{
  "norm_eps": 1e-06,
  "qk_norm": false,
  "weight_decay": 0.073
}
Each number is 128 + 32 x the weight over the matrix's rms, rounded and kept within 0 to 255. Layers, rows and columns count from 0. Numbers have three digits each.

# k: layer 6 attention key, 192x256, rms 0.0989, rows 25-63, columns 0-127
# q: layer 6 attention query, 192x256, rms 0.102, rows 26-63, columns 0-127
# v: layer 6 attention value, 192x256, rms 0.106, rows 0-13, columns 0-127
# o: layer 6 attention output (transposed), 192x256, rms 0.093, rows 0-13, columns 0-127
k25:090124099135063140124103141130163166075133086146091081154155097157154126131099123135147082123102123099080129141127120136150165135147153160086101079113151170195154111085181087121141129138156120103151164099095137140151120136153155105114140175172099093113139169070080130090179179123127091131045141129117125127163133059096079132096090134090115152140120090111095126123133116163144069130176
q26:124121161116094183126135106167150146115121124158123122097132125145135086118129180131088199142146169147143095074131143120158144075156101116117082130140136172137108092118099128142148167178112095127097124126100125161156131110077092121137124181115106168074157130151085189127135137133141076116114152117124173145184152121173064163057143156135121156062114103058131128086080121103153101092038
k26:141146214102116127150185124120144061165082117082121070129155153141111125057163089143152182161111133111156152155146076146166196165131124114146109096141127182139107123124150139134134122136129136129142127121131151141180150119131115060162086169186102144090121156133107143123173106147077120075122162153129129113134158097149129145166147151091159067101121170140127146099132128100131150089138
q27:093083097063171129120107093134101129159112165138186099167178073105121159105167176087149060148148109171109138139174094125138128111087164124141123166072120169176143164141119127081138119114080163124075168161158094161149123143153060153141127086162114124148157078110119099144083124114183154143125139134114130192141126142132120179209124104118138131123131137165162144168174143164148136170115
k27:087146125098114127080084159065138083167134154122144172155161131016094140079118158115189139073120144133107122131112146129145078116031160200132110123140112175107164154155062141142120105118127128145121162092103068107176105135177148181206137101157136142148117139127154141111076112103148094155109116134156120146119076131151145098136129163127162124124169090190174139140172169167163134119135
q28:139103110136102168139138131103105120192104181140141128115111139124136145157128090106123081144105111109091109120171119180137141141121120141078159160160160077109093120115104165160159105122108125138108089116170165114091148072141115114161124140111147154131103157153163129170112098183116060104113086096136148140161146173080114188163182131125131136167117183129182092184109115130064134130122
k28:125195125150110137204137121091142182109141124128100125135127093103138141165126112146101100063154116144112128136166112193135104114110069105164117125168141110136126119141166095130115139164167129121108149183109124154126123103141138107145168105127099131121097121150078103206115120162095121178184122140132181142116142152153094139101141102162130182084120115183125135143172075143096124088129
q29:117096159101121142131070165107142146103122156177088116114120098084148175111066131135100095147066104156159123116132124133100151137093139090103120082081111145159133169138115129208117084181131100117147137145120097162096132117122108107132142121116109099164113073127209153109120128137127163154152104101172171136129102125114135112130175109169116112149166097102138143133164125131124141128126
k29:112134099130163147114150115100110146137134178124090137160128110134116195133141162121107099146137141121145095098129072174164089091174176105097126132090143128142089168116179108130095118103133121128183148135128158105157194130127128141186193119112135111129125112078126099143104101142129160124139126159135171137121059155157151124133115119164146142164148160164143148129132126132142187206115
q30:187154142090108098115121147136149131102188133129119089114130103172101118108111079144121113093157120110168129120132155136178096150180146125149141120065118132078151166117165125132177103153164149146153188102152049141150151128130124067130107131157150154185077120124088134124077110110147089101115122159107146137122145134143117159097117117112146131151123084145136101064156146114109144159092
k30:160100174090144103158107124143130154107144142138120147131155119139123139118084116100126102107150121061163151065119102116108143179136099168127076121133150117131123168136169109112126056123088106109173092083135131107115137149145099158124136147082148090130097036154091164116080087107093145161117154172209099128156175100113166154071138159130176125158129080132128128124103204125140108163096
q31:123136130115142076102105087095091112154099156093125191095125113139181120154083155103085164100148159062092138122160162106167153156168114112126128156140169112101199158145077173096159145121119100108112076091141110088134123144126127082112170120079097096084165080138091118122127094140180146076134123139163155155119130117152172117116164125130090072111072091078133127086141222125128144115147
k31:150139120123121077071089116153095117102090088073135097130125150193149104130146108082116093110167141132110170130140144168123105174101126121156151157128162126112155135162103169136136158119100136180167101163084117098075081101136105171159157150110113160078090106113130169101106139141155094126132166162154135155148140094145094150127133192150100141137126102124176134111129088122155084150128
q32:152161147121187188117148096093127108193134161138140095149126085097139086093140093173171102107123119117180129134123129185139092114145097140104107138107127130096101121145139069120114113204146087128091153099176101140114163106118191114125135141110148084173115154103124169118126145103096132104199134102160140078145119117169153119139107120115122110106165167131128094104141113155165129075132
k32:097146120100160123087173057151113098177118150131172186147117143133090123132128132139114146122156122132107148113094156175091130154110149132086126110119105110115157138109144165109190126122130149114117120156133144180081160140149053102050135181138140106131140079128146153140123130103124115099108083159161109126116084063140093141110135129121083130131078159115104115119128172155149082125127
q33:084089105139100093091154145145141123110123142128112137108181138162154133158152150123132108189072170105131144140121091108105106081135132117139120105113094143098141105173170134122157145096108129151156166112118112108103106142146165136123183054164128145120105138166104136142123110094130142171152045116105135113108123096155144123127135154096099089128135115080143175057106159106165091135163
k33:094093104119109115082106181122127165168100141104174117073130137147149144125130135142110146113155116138150081081079110094080104207146103135139100085141162126100143152101113137147135123108084133080121072108076150108137151101131095125123129157132186127103136147123129138117146130131196171155127124129166154123090070154147126106119099099090134143114152141142112129110124091117147155136174
q34:112191124111145057132168138118092072110119102131110102156150134122151091156083143112140135139174131155074146139106110085116172124094125118137130143130113141107129094142116135075173118146115147152062112143091085119073074160144111159132105102154127161127172152121193167117104176159151171108092131127102151124112139170122128170110168113126098131168192105118135147140128148133100127149171
k34:119134116065118110117048090074163149168095089125087137105136119116144129125158125104177075131183107174192147134149102134148167156111147136094136116140159130141170122144136110101123149125124147124133115077126141090138108125064173145100142092109098122145072107091104133143143155090142143097114111106080186163122110165121071137138113128111124126107126092184140124110113095125150130149090
q35:177134113142146191119156135118127111108122151153060129157149087146142079107116166132161185174105109167120107144179130105154143065095157054152156116158141117204133100148105111149121160135139115130143128115132137174123140111115143172098124097127078161133164185138074087121160161097131131122111153133132148129112093102089103093169164121109106123156129134096109097148159141148131079145173
k35:049180147128128148097085148134117140128150135106129121103147073148130142159111134136157123118135185161103144177199103188086158119119132124151110143118143103082141107127120141157080137142141099109163102101137107125188124140041156132112144092165170105088170140185098119104124171105145126127127098138106135106087099083099156168150161097174097126162151121097103170090166150114178096106203
q36:111103151170118096141129107113092138126184097151150164137114147153105140141122134140096141135115135139125091093118152111079131146152126134127155121168175132077085065138172136124096144135119082156109116138164141116152056106111186135123128127154172113144182107114100143131119117101151112176127119080099147118116109059136124082092114186126122204167101103116139146117071118085133118107170
k36:097126090145130091068154154143131155094151092142117091116121118135165197136093187123083111147143109137124125127136130077131175150148147142109138109064098187103128119098156144117141072105081164101151104157130134106111110123206138133181123151080122154117071148143136112104155113096137102099120076109146099141112154122142114118158125177163146109139070110128118140089118077145131166117078
q37:136105127085086092146152088132126074092169179163139122180096123067150132156141169116166132149112156142087097164171099103162115074184116166153142115172126146145132177122210118157175110096147114145142125158122192147085119151168147176102131091121134128164151109082119120112147130153089099119108071161106117123102103095112109134173172162137150139104112128104122191131119103155167138139087
k37:142126094094108115100140185179110161170120158078107109134139102108147131095161147160098115142115087131093149133151157156128074129139142106067080101140093132162152089082141070099066104158096127090125152096166151118153166102153165159127081137104121108163087132098122122152123119207155099108130117107091107132063118127109160136095122124099153122082157147121101127116120110110097081121113
q38:110118100171144142117114134135113114147162162128168123129176149146128129159125148183122085176154145158152139149133128108151112108145162114075137086100141181099134111149095044103144148097077092111150173101110115144152171148136130151135090119156134187100115116136079126085110084152135101153115129151181099095148090073086142138182098111178091140142096139124100149116131124185156141133176
k38:127121165112154124131126139161110131124145121145128064101126173181076093090078141117166146105148131132159141122137107107215128099163156144084101117149149132107091162173082134105102149143120135069134078113124131105115150184135144177055139171126154157147054108192126127168105169153127167182096108126149125166108100126116142123135098088076108125124140129097161098107095204176157118140151
q39:121112103111120181143090164126113136129101190159156156079120143074124101175118130164120159171158100141099089144154107112118084125131142089138171165101165079101084064151118159090130191146098119099078136160127080151157122130059102074105102142130149163085168122142186073141165138123137156147164099071126180123144133129095151132111126146139100084137130149106157120129202153157084099091187
k39:121146078152155118105156148097162102138177136121160136142126137075135191144120108107118099128091132174150105179139146106125175141107132138156125148091144125081090129133149154138114128133119095085105129148122171178108114176124115102138148125109140155116077125157128163100142135153084134136139126137098145139159045158163140184112108079113126163127149159163118096120156163177146128121137
q40:162136111115140079118120140093062125122073153151108126136158146114119105160117144100147126142085118114092148184162145161180136160096201090121129130147151164091108132185138130162078131176103087100112076096136124099094129132080092122140156102068145180119161074120145057110156150157131094162163150147145109160104077127179154130146087174137179113058191125127130114150240137123119157088140
k40:168151099163115140048120130142107108121150131106127113141104103173149122160072123131134115132132105095077163158129150149162072179125097181152118123101201129106060113097134136120092134161137166121147104134185140137105115147124116151143162141051105141149142129120132132108115091158165179114142141162135139153173076103183111142112091111153133135156084124135155180149090183102181124112148
q41:134112080127166085092173114132141138121166093114096108132074146067103090111104169108130121111130101169137105125085160135138126145144155121128152145101164105081131137120100108120116091088109147124180113178138130111138130133097093132104125087122147145137171122153069130124104085122101148101165146169149108111129118132150166129105162091115112134161117110078110173103114103174133141143138
k41:113136149090114099103080110111156101134153161116071109070132142093153139132180175119140081098112106059161123110153136105083103135143145112121169130098128114108150155127115138133119110127102128103126084127124155113107157142127159096127139140141124121185167174123053100122092148151104138145147133135094131167135102151095127146092148139205105131117113154133131102094155185137158121115146
q42:139128137147156150132148074145096120140155120105128110141172073107119119115079106139159145137122103147103151122108167123151147109146138140108082087107110133163179137093125157134164119122126105062108129060104087134105126119093126151136110168167067158094160139093134117123142115145134138122109100130155103151139094119162125138138182146123141133115161104083091148090151153157154114115139
k42:165115113149141153143152072155118182166100168115126099112153119129139106096079117151126146162128132151095129124170097122166122129087185131122133156089127128165163116163126134155176134199109109124167123092089113138152117102151057150130123117115139126090123149193150137159139138127137098173081136150129147180080131166090095159160118122152128098142164127099109155146101110148142118094150
q43:110126145124199122187059130153149134168113112147099091154168121129133096116127169100194171131194112188143103085109101126103168157181136180062111151150093119136127101172196071174130122099163119152142173107144093152098165158120128122113138091154080141096097128126136101117134090138142114162144116138072099150182130128112081168086131085133157098163147075121116144084169137124143095140099
k43:179150122112120110111151131176155116106120155153135103126099149113096125144121160142179152101103078127109128137163161144102102132146130135035147137152128133129126103106122120111073209149156121108126109142110112173145175191105148145103108112137142154123132177131131193081129137086123128161158102117096143089138117101130125137147141153085129109154119066085125127139140149126125116160116
q44:079094106130050141179039188142075128077134124132145135123180091123135156094177148114169059125098130108125141136098122168162120110058119117183180133078155070111135144122128073138113126083179135162116160120137145119095157110077128112131150091106105130133124099072222121187114144133111116091154152128185154094121139150105158119092133150127134130080020126128195128129175106121115113149086
k44:097162071162138123140121174099096187083130184080140140113091113101148187121125172163120091061088098139118084109129187127160119093112092147164146139126135154059096163051155127128137167084157162202101109146107080182125115130107167118130154136086125115155166078148122066145044105156193128144082155103106163136137165124126173126158129109079211133106159094182146111175152159107144121176063
q45:134115075112111218135174141136180167075120147135097146083105146140091143146189130131146097125093143159138138117145122088152080157162082117100166129095164102125157142108135135143109112106149120133160152144113137187134073161185113124131155128115094099116126101160090149134158100191086087140202119091159179146121153125115105136155129117178115114107163134090092167165123101124159140138113
k45:123128125101109128133120104122126117119114133153149134095074163091143149130139098045070127112178135131134131143114089145113136111137132178100106171212125139102136073093127114085077108102157121136124102083177150124127104124120129171100160101142109166120123109177118120142125091152145116145154156143123206159130162098078140114143166137164088125126137155139147126150104141112089138102115
q46:125161139118175113129172105056118043136178176103111173115145124079107088175110112125128084101144174107110167118152137110106128135095159132141149144123149090136141082201092149128131175092136116086130071109158124091092098136080100200128115117129115125145151170153120073105095167217168144120126145100132137109173113144090125123107153084107147070090165135144132164118104142122187153152165
k46:144160117088173114113097109157117084134157128100088116057101223063117184102131181136112101091118118138144136093135132167114116129096182130154126104076095118163157085150084141152097166113102146162133139172124157121156121160102134166131094145080131107128130123129141116067172118142151108133158209128155111139145094084120101136138154119146137093097139145133122109136115168158101114093178
q47:113099114175118129164120125126144155142116156121105131106096069060187086160114131131150131072063100127143172108167088118123103077169126142138091106168132150215137146104149103085166131143178106113154133144121111135123161093168086128140133151185127106126146095139132134083096165128156106142066173141170129116137128122121108148064114123147117176140097102150172131170122146117129106145141
k47:113122072114131146150107101130083134132143157107163088150151100104133178118136105155087168150146099131149146146091142184113112120124126148123145115139137096169126118112139141112129135084157130107140138108109091151091088124129118137111142132130137187106124073136142163158139167086115091143139137116091110097121162113165141103162110115158107080120150155130112138089138148113097115165096
q48:170182134121135111130111141158112155108117122100161127138096127035185170071131147146108108133118129124145126111134093096127142104161159119109127165145106120158191128178158116077138132082134103123173158142116161138193146169122128179086112163091128073177125075159135123098118132107148093121107089105102163133085109142176107168138042146121089106098161084141143110180075106110128116185143
k48:149167085103142108171107146167121140096151165119107112148087128126143110123111121166159161135148187127090154105093094038103104099127130093127111121150105109164135128136143151169179180150167079076177123122150130095124131141142122123092107097117091141116136094135121088118097152141130136099099155126087133092115168076117169122192095115120106141116130124167149138153151070157097127152140
q49:172138057164130131159178101113105119174172096121134122161074088122119116138186126095102128105090153115097148145107077175074171104163159072117115142120121156101139157143119162070073106127146125173096207176092149176159108153108161104124084118152121147154136148093122129123169126175144094117131107106152179169136149119154136085153121122071142161126159111157131062175164110127129108116139
k49:137134174098141134157113138107150140135148104104122123125078127128164183177105103146184136103114105167113145170078086094104094121130110164093182126112101116081088121106106116128161121174150128081112182129124166147152094123119106126134079162183148125161164102081188123176103135132126122135127122121152124130165098185067102098177107160114094088206050144117141143148133122125143140124060
q50:193107098130185089138126176132127107131151066107151138156100042170172152153121148145141114097127151129150127137131158090116137084197081153091162112174150072152108118133139201084117136117105179168150070200099113146105129155122071127167135134101133129154140129138069178158116172163068107138148138137120165163134126135107144117099089092148174168155084142160085176155071143119113088154128
k50:149077085144129119168109156098068086108127113136108164180115139081167105067090118131123103191088148079189127162122144115095151133184137114128099106131134153210185117125153120083142103091112165108132129102112176159091118061082166160092104093137127148155098177134161114141083131144120142157105121118163129122112119120112126119129122160149078168157094161130155118133129055168135122157098
q51:145129176091143092114118168145136115163119103120087146133104121138194160150076151176196081098121153179083133156206162101114179117126159124074159086131149149180185104132127115100096124107077121143143110141130075114124129136105172142133158094135120158148180121111123075055120108128131153187142099161135126138139130116112103181102162096125169100163194084109146106056114166138132119126139
k51:147134150172186154063125142054096111197168126114122137139120128127097118135123169144133093131171110118105156089154155113110149109122126109109059125110147102133096156122118132087102079117157121157157115105155079120089163140121167141107130076088138162115140124133143142084178136137170172145153126154089085175163051135136097110096125114155135046129160057137143106060114094169134164071128
q52:143087117126133179121149144118117107134120120120148110129120094097122202115131149142157127125119130142106155185153163165124130135135117154118179130106125068147130118130154148092108117111142142172163109114092116240124154116165099144118108068107126103162185077104123148153104137100138150094136130070101155096125103093085117128122104092197089118133137163108095143142115097159192151134109
k52:108142065114116139144099134121153125149111213163104205130099112102100135179133132140143127123162138117151107077146155123085098096102093139185089141097123112095192110153113158132043063162110114088088133135086099154141147108117157102080120132158115111110173163115108137171104165136130196091126132130203144139105139173104144119123119073087164108097129122148130138112129091098106150121158
q53:109136116087083148112108119147121110127092131098153180119169115068157123143136125111114142105132135089146127130135083149107067114105140154133103192131113129176102163083130094104074095094184199120160151172148127137184108141159115123168109114116102147130119100135127107126102108111144109136146146126160122072166102100142112117120127098133165194108072152157163105075179118184132124156130
k53:164165161103119161155112103096165145107121174138154073090118096128155110153120133137129075113104119127093106109105129169180140097087093128083144126101127103128171165128103181099106111108156094151153139171101125111166117189172094113105162142136110180135123131137146125087087102133138100100103147125148138155093171147195187140099077120107115108103145074107144127130165158098139185160103
q54:125139129116152115147150095126107093153177122076139111174143128155093101149077129071128136111177162086108069113134116108092159168133168168171062067183137134179149103143096107108086104100115087130116127097113154087150105118155099121155106097122101146109147128143123144070129127142162129145129147126142106145119089128173178112109081094111132147125154107138104148116118121164164122107179
k54:145156149102146084105128105150154146135105142109110092161147158151102117078130158090145104163112111103099082162161159121128123114133149107140127117150075139122145158169120145145111144145120127143145131116133136143105082122172140116095109109129113108133126135142159167133102154077153155100138164105118164140112082110103111152159112148113163116136065080154147176120130098159099123107177
q55:095176117098078064168092156095102123128136112145106118130170167138073126089111152103082106118118122141137102138110098140152095089118146145176121123138173106162127143142134093113148129146099165135171100087114129081152129148113121156114136065102118139143108140190077130121125119150106144135087132135144147140122089148083105114136129142111138126129115176141117153151090137197103132131109
k55:091074133136094114074106118097126148142105100178140125074154107095136138075155114133134135133146130123102171148069135108105166095167124092152121173114163117144147153050098097117127151134105105140120151090115107140190125107181119111113137192091084107127151074147104131105087087114148116099102169169151100176108135132101140149134175134150096127160141122120143143106116128110102113091105
q56:112102131064108104126127174163129147098108146159121157165140140111187101076135164149107101123099106123120159126142144112132133184128175080131181116161145073173121114135121131119135083142135133149156158099121130126115150171089123145142115121098082142123126103086086084131171076141143113124102157100064116093119132081079143155157161131094077116154102120156135113116048112137051111127157
k56:070124134216103114118106141113123122147092087147110146129134103170140096136124125157125113152091156158170132103141157129098140132165105125161118095166126112165109106119073142135109130110142139246135109112120160104116150092160080117077166133118157092172153143119138114074152128098143191145146163141116121154120104088139101170135076086108140101142118099149063146131107162152087147101091
q57:041040120073104095156114185186125177110141171171153182131088096096143161084194173153162100118132164114132167129116116141115110107112116135114156117200102077138110125134127145129150161094096154158113141097111099142130119133185097168120183134131128142183124093152099143137124117211133067114101112140133182117126153138140134145133155105105109193082123166115120112122158131200125113192079
k57:116119134162128154110096122136114152143153172135204076122109124081122162112179149154148132089114135131148131163051201092115129118126119189150126115120153121174136125105117139116122121131145112129107123127153163161115136091152130077108184114174130147155117083156159171087108143100082066103125108117130119104089152205147160115179176068135110129088150171151159175136109132191144130169175
q58:103152112133148089119135121092104148124081116122165123127172073119115127146114113117135190036176179144137128082112144179161158120113153120105100144099139099141150134149177178067143135128152157139087160130125037138112108117139154098155097098146174108100184083176173143110119124116108132076108064164171088092102088179122111164156157121195170165109147099158128101168167105127138164139065
k58:124090154117115147148138106160085117139116126128090133129140130071132115131108141129149145115143125104104106090144155150111110121138080186136103191146134127158162127096172200097138106142147166143147144139165119127116100136107083073118143151130106082093088104162178115125134118127145088155146140111189093125149094117114140131164103175116080105105161115150146148121101120128153135132092
q59:132197113100153102113150162165116089162151161144106149101108075071152123139091092095127051111120123097142099167088140140146082151148095126160131165128065146150155089111066119128143137102126133127123178115128108122155174087113045107129133161106144147124123132123138124148160133189130120113100168140122130120112129098089169115132127116126134099089121111106124139098160112156158141109147
k59:138123173113158145170096108119135152099134138144119092143162086138152176114142070165129153141125135131174115076110149092122116090120094150149133163117156104130127129115079073084110110192180139134136165133089090184110141162152113182149139148135160105128107138071132132127073133061107127107112154176109143122117118079160113169091115136115089119082111150118156125138113134125083103155161
q60:129122121129128096117123124113154102102105117162122132160101108132185128090123131082153077164085104133189100168128109119149155093129117111180116104127121107156133144133122117150141140134138118176100151134112116134127076131157089118131141093141120154103141127125167142151111134144093089149089084082139171129164172166182153131180117148110132162140090161109090177141108127082207129088118
k60:126188098116128062114190205129081098127137105117134135113152096109171108109151152111178089138111173103149110141063132141158101105086130146141152143136158150128174084094090109107098085103134105109100133138139172140146162109133131091109118111137122123092130116136119150135108131115147111109062110117082088118153151121119120193093143148130101063083088122099164193106083090118113123175117
q61:092148179139122160150155062164082118159120111165122111146149081092133133128117092131140129022040129141140101113091132144163079103107086166166138139167115113118174151103135127165097088129131149067071167097165105098160131151091125072193074072138087168145100104092087122125105073084188134158133130187091084165188198102091118169104129105128136198134094090165131117138127150057120141129066
k61:109157126117135140091112112114161172140076118128139127168135098129140170148139135082123097156121089127141167095176176141140153108101112115117143139074132109105126095131164131133102100162105131181138170144106076157113170115141096102132161102174183123070081109128131118189126146134127111187105106147146162117140164107202084163165160157139120132103098127137096137155125133096125166128100
q62:151121130108138096157107123149137094109129134109111140077053121110093138142100079096149107130148166124132116119115086077094173110153114089140152116171069115093123113105082142125136120131109140119176143113152131107149117085104119151124127100130106099115139075144135135115112149153114190129133142179084135132114106149122129178167081155124098167131078152159137157156129150151118136177152
k62:175106123188147108151110151116174121117157127117104099142144081111147122131101191097087116106129144134152124150151125168139128139151173127141081157052110152110149099113095135134131157093142094141076132173132140102150144098112114177122109146139165152106097145120147070160115130123184127089137134137117090119151173130110142159129112086120116127114147161139162139143143123222118101108157
q63:130060146161122132114143157121160123146097115134103135149134143125128102183100129108116108137147131127134120147099146144148096141147134148155119133147098176149103161172102162094069177122127071135124148146125094152103147119093133101151125098120123080126171121094123139151111115134135142111134133120074091130152109098146132138118115109113120183058052150130131136083097115152073137141157
k63:153161132102092076154135113104123144136141099184126137212123158155113109160113193081104144131108110155182168138064132159167122143147129100109154105135141133136100108120153148166128124129147122145090103136194177122145137099164178160170081142130175104102134118135132121147146157171145153134121080142124127102101119149113155167148083138100134117127114181142138129116120168140134144120120
v0:079087152097137129188106140173160117135153152184153111142211187151097130174078110105102106079143149045124147128152185188127146186120144136131163046152134130121149123134180142092101097118160108112121100067162139110118111128106093105110133160121138139108120084191060170076214133112113209115103103132132120107119113110076109119132108177171098147066141043140096170110116151129093110149142
o0:065102140172155170142115144135109155065116190097102176084145157081106112111214189136134138132173152176069054101153027167111138114054122092123117151133060121101160135153172148146176219138128133117079073125172111128192133111080113109113170123126077059119097131170173161110141108129117042053108079119159177126147140175133136059200159083071138140117180143186209082113170140067140113123192
v1:099128107117105105183093143139092116108154179054121075173101143096080084099115102083119141132133152165101192191111125075102116152139096082173164157106145125077164173083108106110096113075149111081148170144148135157115124128137144126013146081037152102068144123146175148113102151172136141095161115120125083097169082171116133106094107181166104116124112163107169108146131136187155112079098
o1:119162109092066109106118144080073127072135155166080101127205183092140135129128083175098095131118124111128133134121195116130105062124110104066191125155161073161166135126185142106118096145084115173087125165136135141067125118128055084205182135092124150164128106139171058151133072102121104149147148139118095184128165123130130129116144169147164136108118111105085179096080165177088106158144
v2:170097123152202139155147187157095131102091134141170129137163107120126145107149183040072118155156158073125152025120185058128123156079130159121194159170138105071075147128141102090126178129149187226136134131165104086107157131100125117144126061117086103146119097056168136118136039140162113134051130127108135192180156133059071085162057141123116087160169043097120166133194168076124148119179
o2:196160103084101125116165168025186109134144173112120146218121109120176177144113101156173175108168093174093131174176112188048111135146128077152099176102090111157159143079094157179103149170168110060093078151142123176176116076126091124142097146146121045171202169117162146160059255133102138012123099154110085112116126178187159086123122162182132137088164164127140106205194108119122046086118
v3:089106092142158136087109117126175114092144145134066138176141138147202139080084157121144141100117151123126151039122129102186088140166153085102111114095144138126124082095097175209125148166159133066133129110123141088126171152159130148064108126078122091128170096134100126169200165170173117118181083138106116154120118107137118075119054049151080168075141091165164121116147133139167166129117
o3:162089128107132100152103111111110121131166148070163069119133128144072146146150129152097100138130132142094046138136175118087113054109165165148098101121136156129199161159108111127160209117088147120159135209149143098121069134092141124118116045119124071095142120127084120143140080091132120100163198131094209130090097101046186171166150171055126076128126162087068178105113118144030086183123
v4:128177137212182160117134147117111134122093117141104066066146106169135152140118125106145091061100163116172101193128229159167136117175056111212210139084099091108138115077145168106140100213164145170112078157126120105155149120074151110137117123139123101041148193094165168117132123144186128100092132132142102118096121070159087150086063152134078131147163168116057174178119119090071154115132
o4:133147123094127142141158053196098146089116184126217125078086153177102143094070081153112151208139124088096150118133105104106156171143117070099081187085172166126081122134152122172137178130075102096106152127108131140089127126156155145171139157149184092152091093172143131164210116142119127142184194140125096171113167129107125098122102119182086118034103140126100138130116158173141107102159
v5:087120136100092156103164119141113139143144092114113092112125168123113156099082102104142114179145145110176110072134147089120117077109116124115134125142090182105131096102199160137048116138123100155159083162123087127181074148131154160127168157120099130118110121151095067133165166110162109100181131155104039155184136107064170087113142138137144219154156105077174148129168214099213177130154
o5:124153099120106105173102130144097111108091166087161122099123108096206195232133176177151066072094074087116124152113197066088072131129140102072131147160112127084145104150101132077144167048171161120118146153121112149075109133100094193116169128161149138130100092135141136136083103170140144110106153099150183146127134175127164131092165036132162098105132079177158164195118072070089085131091
v6:124207057156087140121143150141142101137134108134128104057110102133119078085100131155118123093135131118121114095130143188088119128107112049135139161104135121198096096135170092097187148124175118135126165160172230092161120159169100169151111151083134088100097145079153158088149156134093128130102118134097158104193083099162089146106133182117126161109119073123129082145190078104164103127096
o6:161064189136096091182109127177128092111119145139104142131166127137070080136144142079159135093113073134095071117129165154097096155126143133131137128090120097146156118136104145109100078124148176205133157149143117091124157166119047124100063119119135179118180010126135084166111135077145103189165123107122077114083116135165108137169073103072175106130023154145132121158114104218168138111070
v7:186134187122113158189106072195125109160126102078138102035094074143141142123133132150137186106163060119086072173142133111128159079162141124140123123135134124093188085162146056099179171103134095144177144070159130161114097171108086117090071160125146104094087134143110070058099109108140088115116176117124159144118095080119068154131139180113179086096147206154162125117151111109074117112168
o7:074071170179061204121164191099132088127102157195117095149099147076216118142146093083149164150083167134147162080096158118129103131089135084113123145154129144148083175147141188236052058134100105225093118193137156146124084113182179124185237143096119095165081070109115155123107103149118029167171070098118119091075188150139156166169143029118101145126081105130161131135113086124099179189139
v8:138153146142118122124091177158094130141102105180087136123119151189098130022079085134120094153176124104163159096135144122097155131148170172161155170106102120158101110173079076101111098179113110073155146080095119136129119141103166191163126073095106139153088083140177117122118070114143110097115133108134136111122089158097151116138115218111132106140138194131161118166166203176103169137081
o8:119172148129118079140180126135158136137096110124189150160113173105093110205172182058116164159143127108081079113154114160145131155119114083159084155145127133134175075094099074173089089087129107163152094215138135127127131130150124050087147078212108101145117145087124174141189127109091110134192112119091115131162128155127168125144133121116168165080124122151176123103082153060117153170092
v9:060117129175127141112130119063137151148192137051153074103145113138158150108129159085094188192149167149152127141105130094208139161128129099140148179062122120141135144111108150116107106153128076088134172121150180097118173123122131103084175153153118108143131128096146099108158157167202112130072124092122099134142164149097181125121147146098151119104164099145111069201157106126170070125113
o9:137148169111158089123057101168063144117074139125193165130185133109121118170078152140141070158121127098150116177165102107156132134149115122118101127149095168184158052057138172146115133118084154131114049080112074164101120149187103106108147116116121076137119159102112141141134154129127048117074107089118116063069156124221122176086152124132159159109119117093135117081106204142074148139106
v10:148173061114086090191093101169143083164112109146097128140143137145064124107126141178093073114122096158148121073201133155182190164119139160121146161117111123133150080139068136122129105134121125176155145116129141155117125122196163134043184137158080123105083095168142111097166145151133135148137179142133128097079108148110140133099156155175048120100154118149167106103133057100176114087103
o10:077166086148137137153170118099107158135076168104090168161184103147137160141122048084116167080101137160152085199136115119141144048132151139126126147081184194135160151119119188141124169134119126188144230140157145111112086170157066126204180132140074144082146151085116147147238095137137121055088109156193076227112153045150138134173071167063115129171041137152155121144077146120170121127130
v11:109159174169121141157191115113142135082163072137058185119133109124142111180156071101153121176124137114119125126103186122123103080142059114064148114113161113148065136166147130140102135155147151076101127115144125090103154153161139118146094207135000181161194141184109105101132108090145108137110145129139136134062190113165133144128105144152090118154069128078119142124115207079126105128145
o11:139112148067171119168052151128068137149154121101213196114047089146138136084099102166142104107076175067079108156160159134140139144187094138142116158071154079156118089180137083140081120150111133149127175168124186167129120109112045090141046119178237131117056125088167096118089098123095132045122141157138113118162076163083127068082099092139156134120050116176107143119127093165082144110096
v12:175135081137163103127115124058170117089144160129078135125073150120152081100122143144114128155089112114111190136129142158104191095142092094121080101136180203106099180133116182085141148144104069188099158114127130171083153126184099116114127107075116188179174122206135083140067141135176174119102114180132074143145115138132157136149088114126064168132114140207103161113150124132090096130105
o12:106137181109107141098157179160094163108139057072147118139127148193159162158152063163108130182104095074136120168143127130072142076114089123103186141132138069142124147099094077154111146081167191170154064071169119063097101103149128169124122209137099148109116205159096172109156122171129122167099138109089137110122175105116075062096159063186148109151144109111110135133108145101160127126123
v13:081137061190096092151144091137134125119063100152159207101125108128171137110161057125126127175143113111086119070187062136137165076160186130074134098067192148128060189181087161166171181099129174148151180120105110108080050168172170150129137086145147105094114092117132131131171165160167104097124166129187102090106105120123100132119087151143115115143092110177155077139093094166132142141131
o13:104134174179101095120136216165116064106162104098105107161209110176202148184115120179103063089131155080180117056124155188090098089102132119249121152068126140112204128098069120112152053101210136163157109153108105148068126112150109124084161065163100088127117157117087185110143113104145148096122179127107112141130152118145189039123142125139133103124150128108075071087107097128150145175159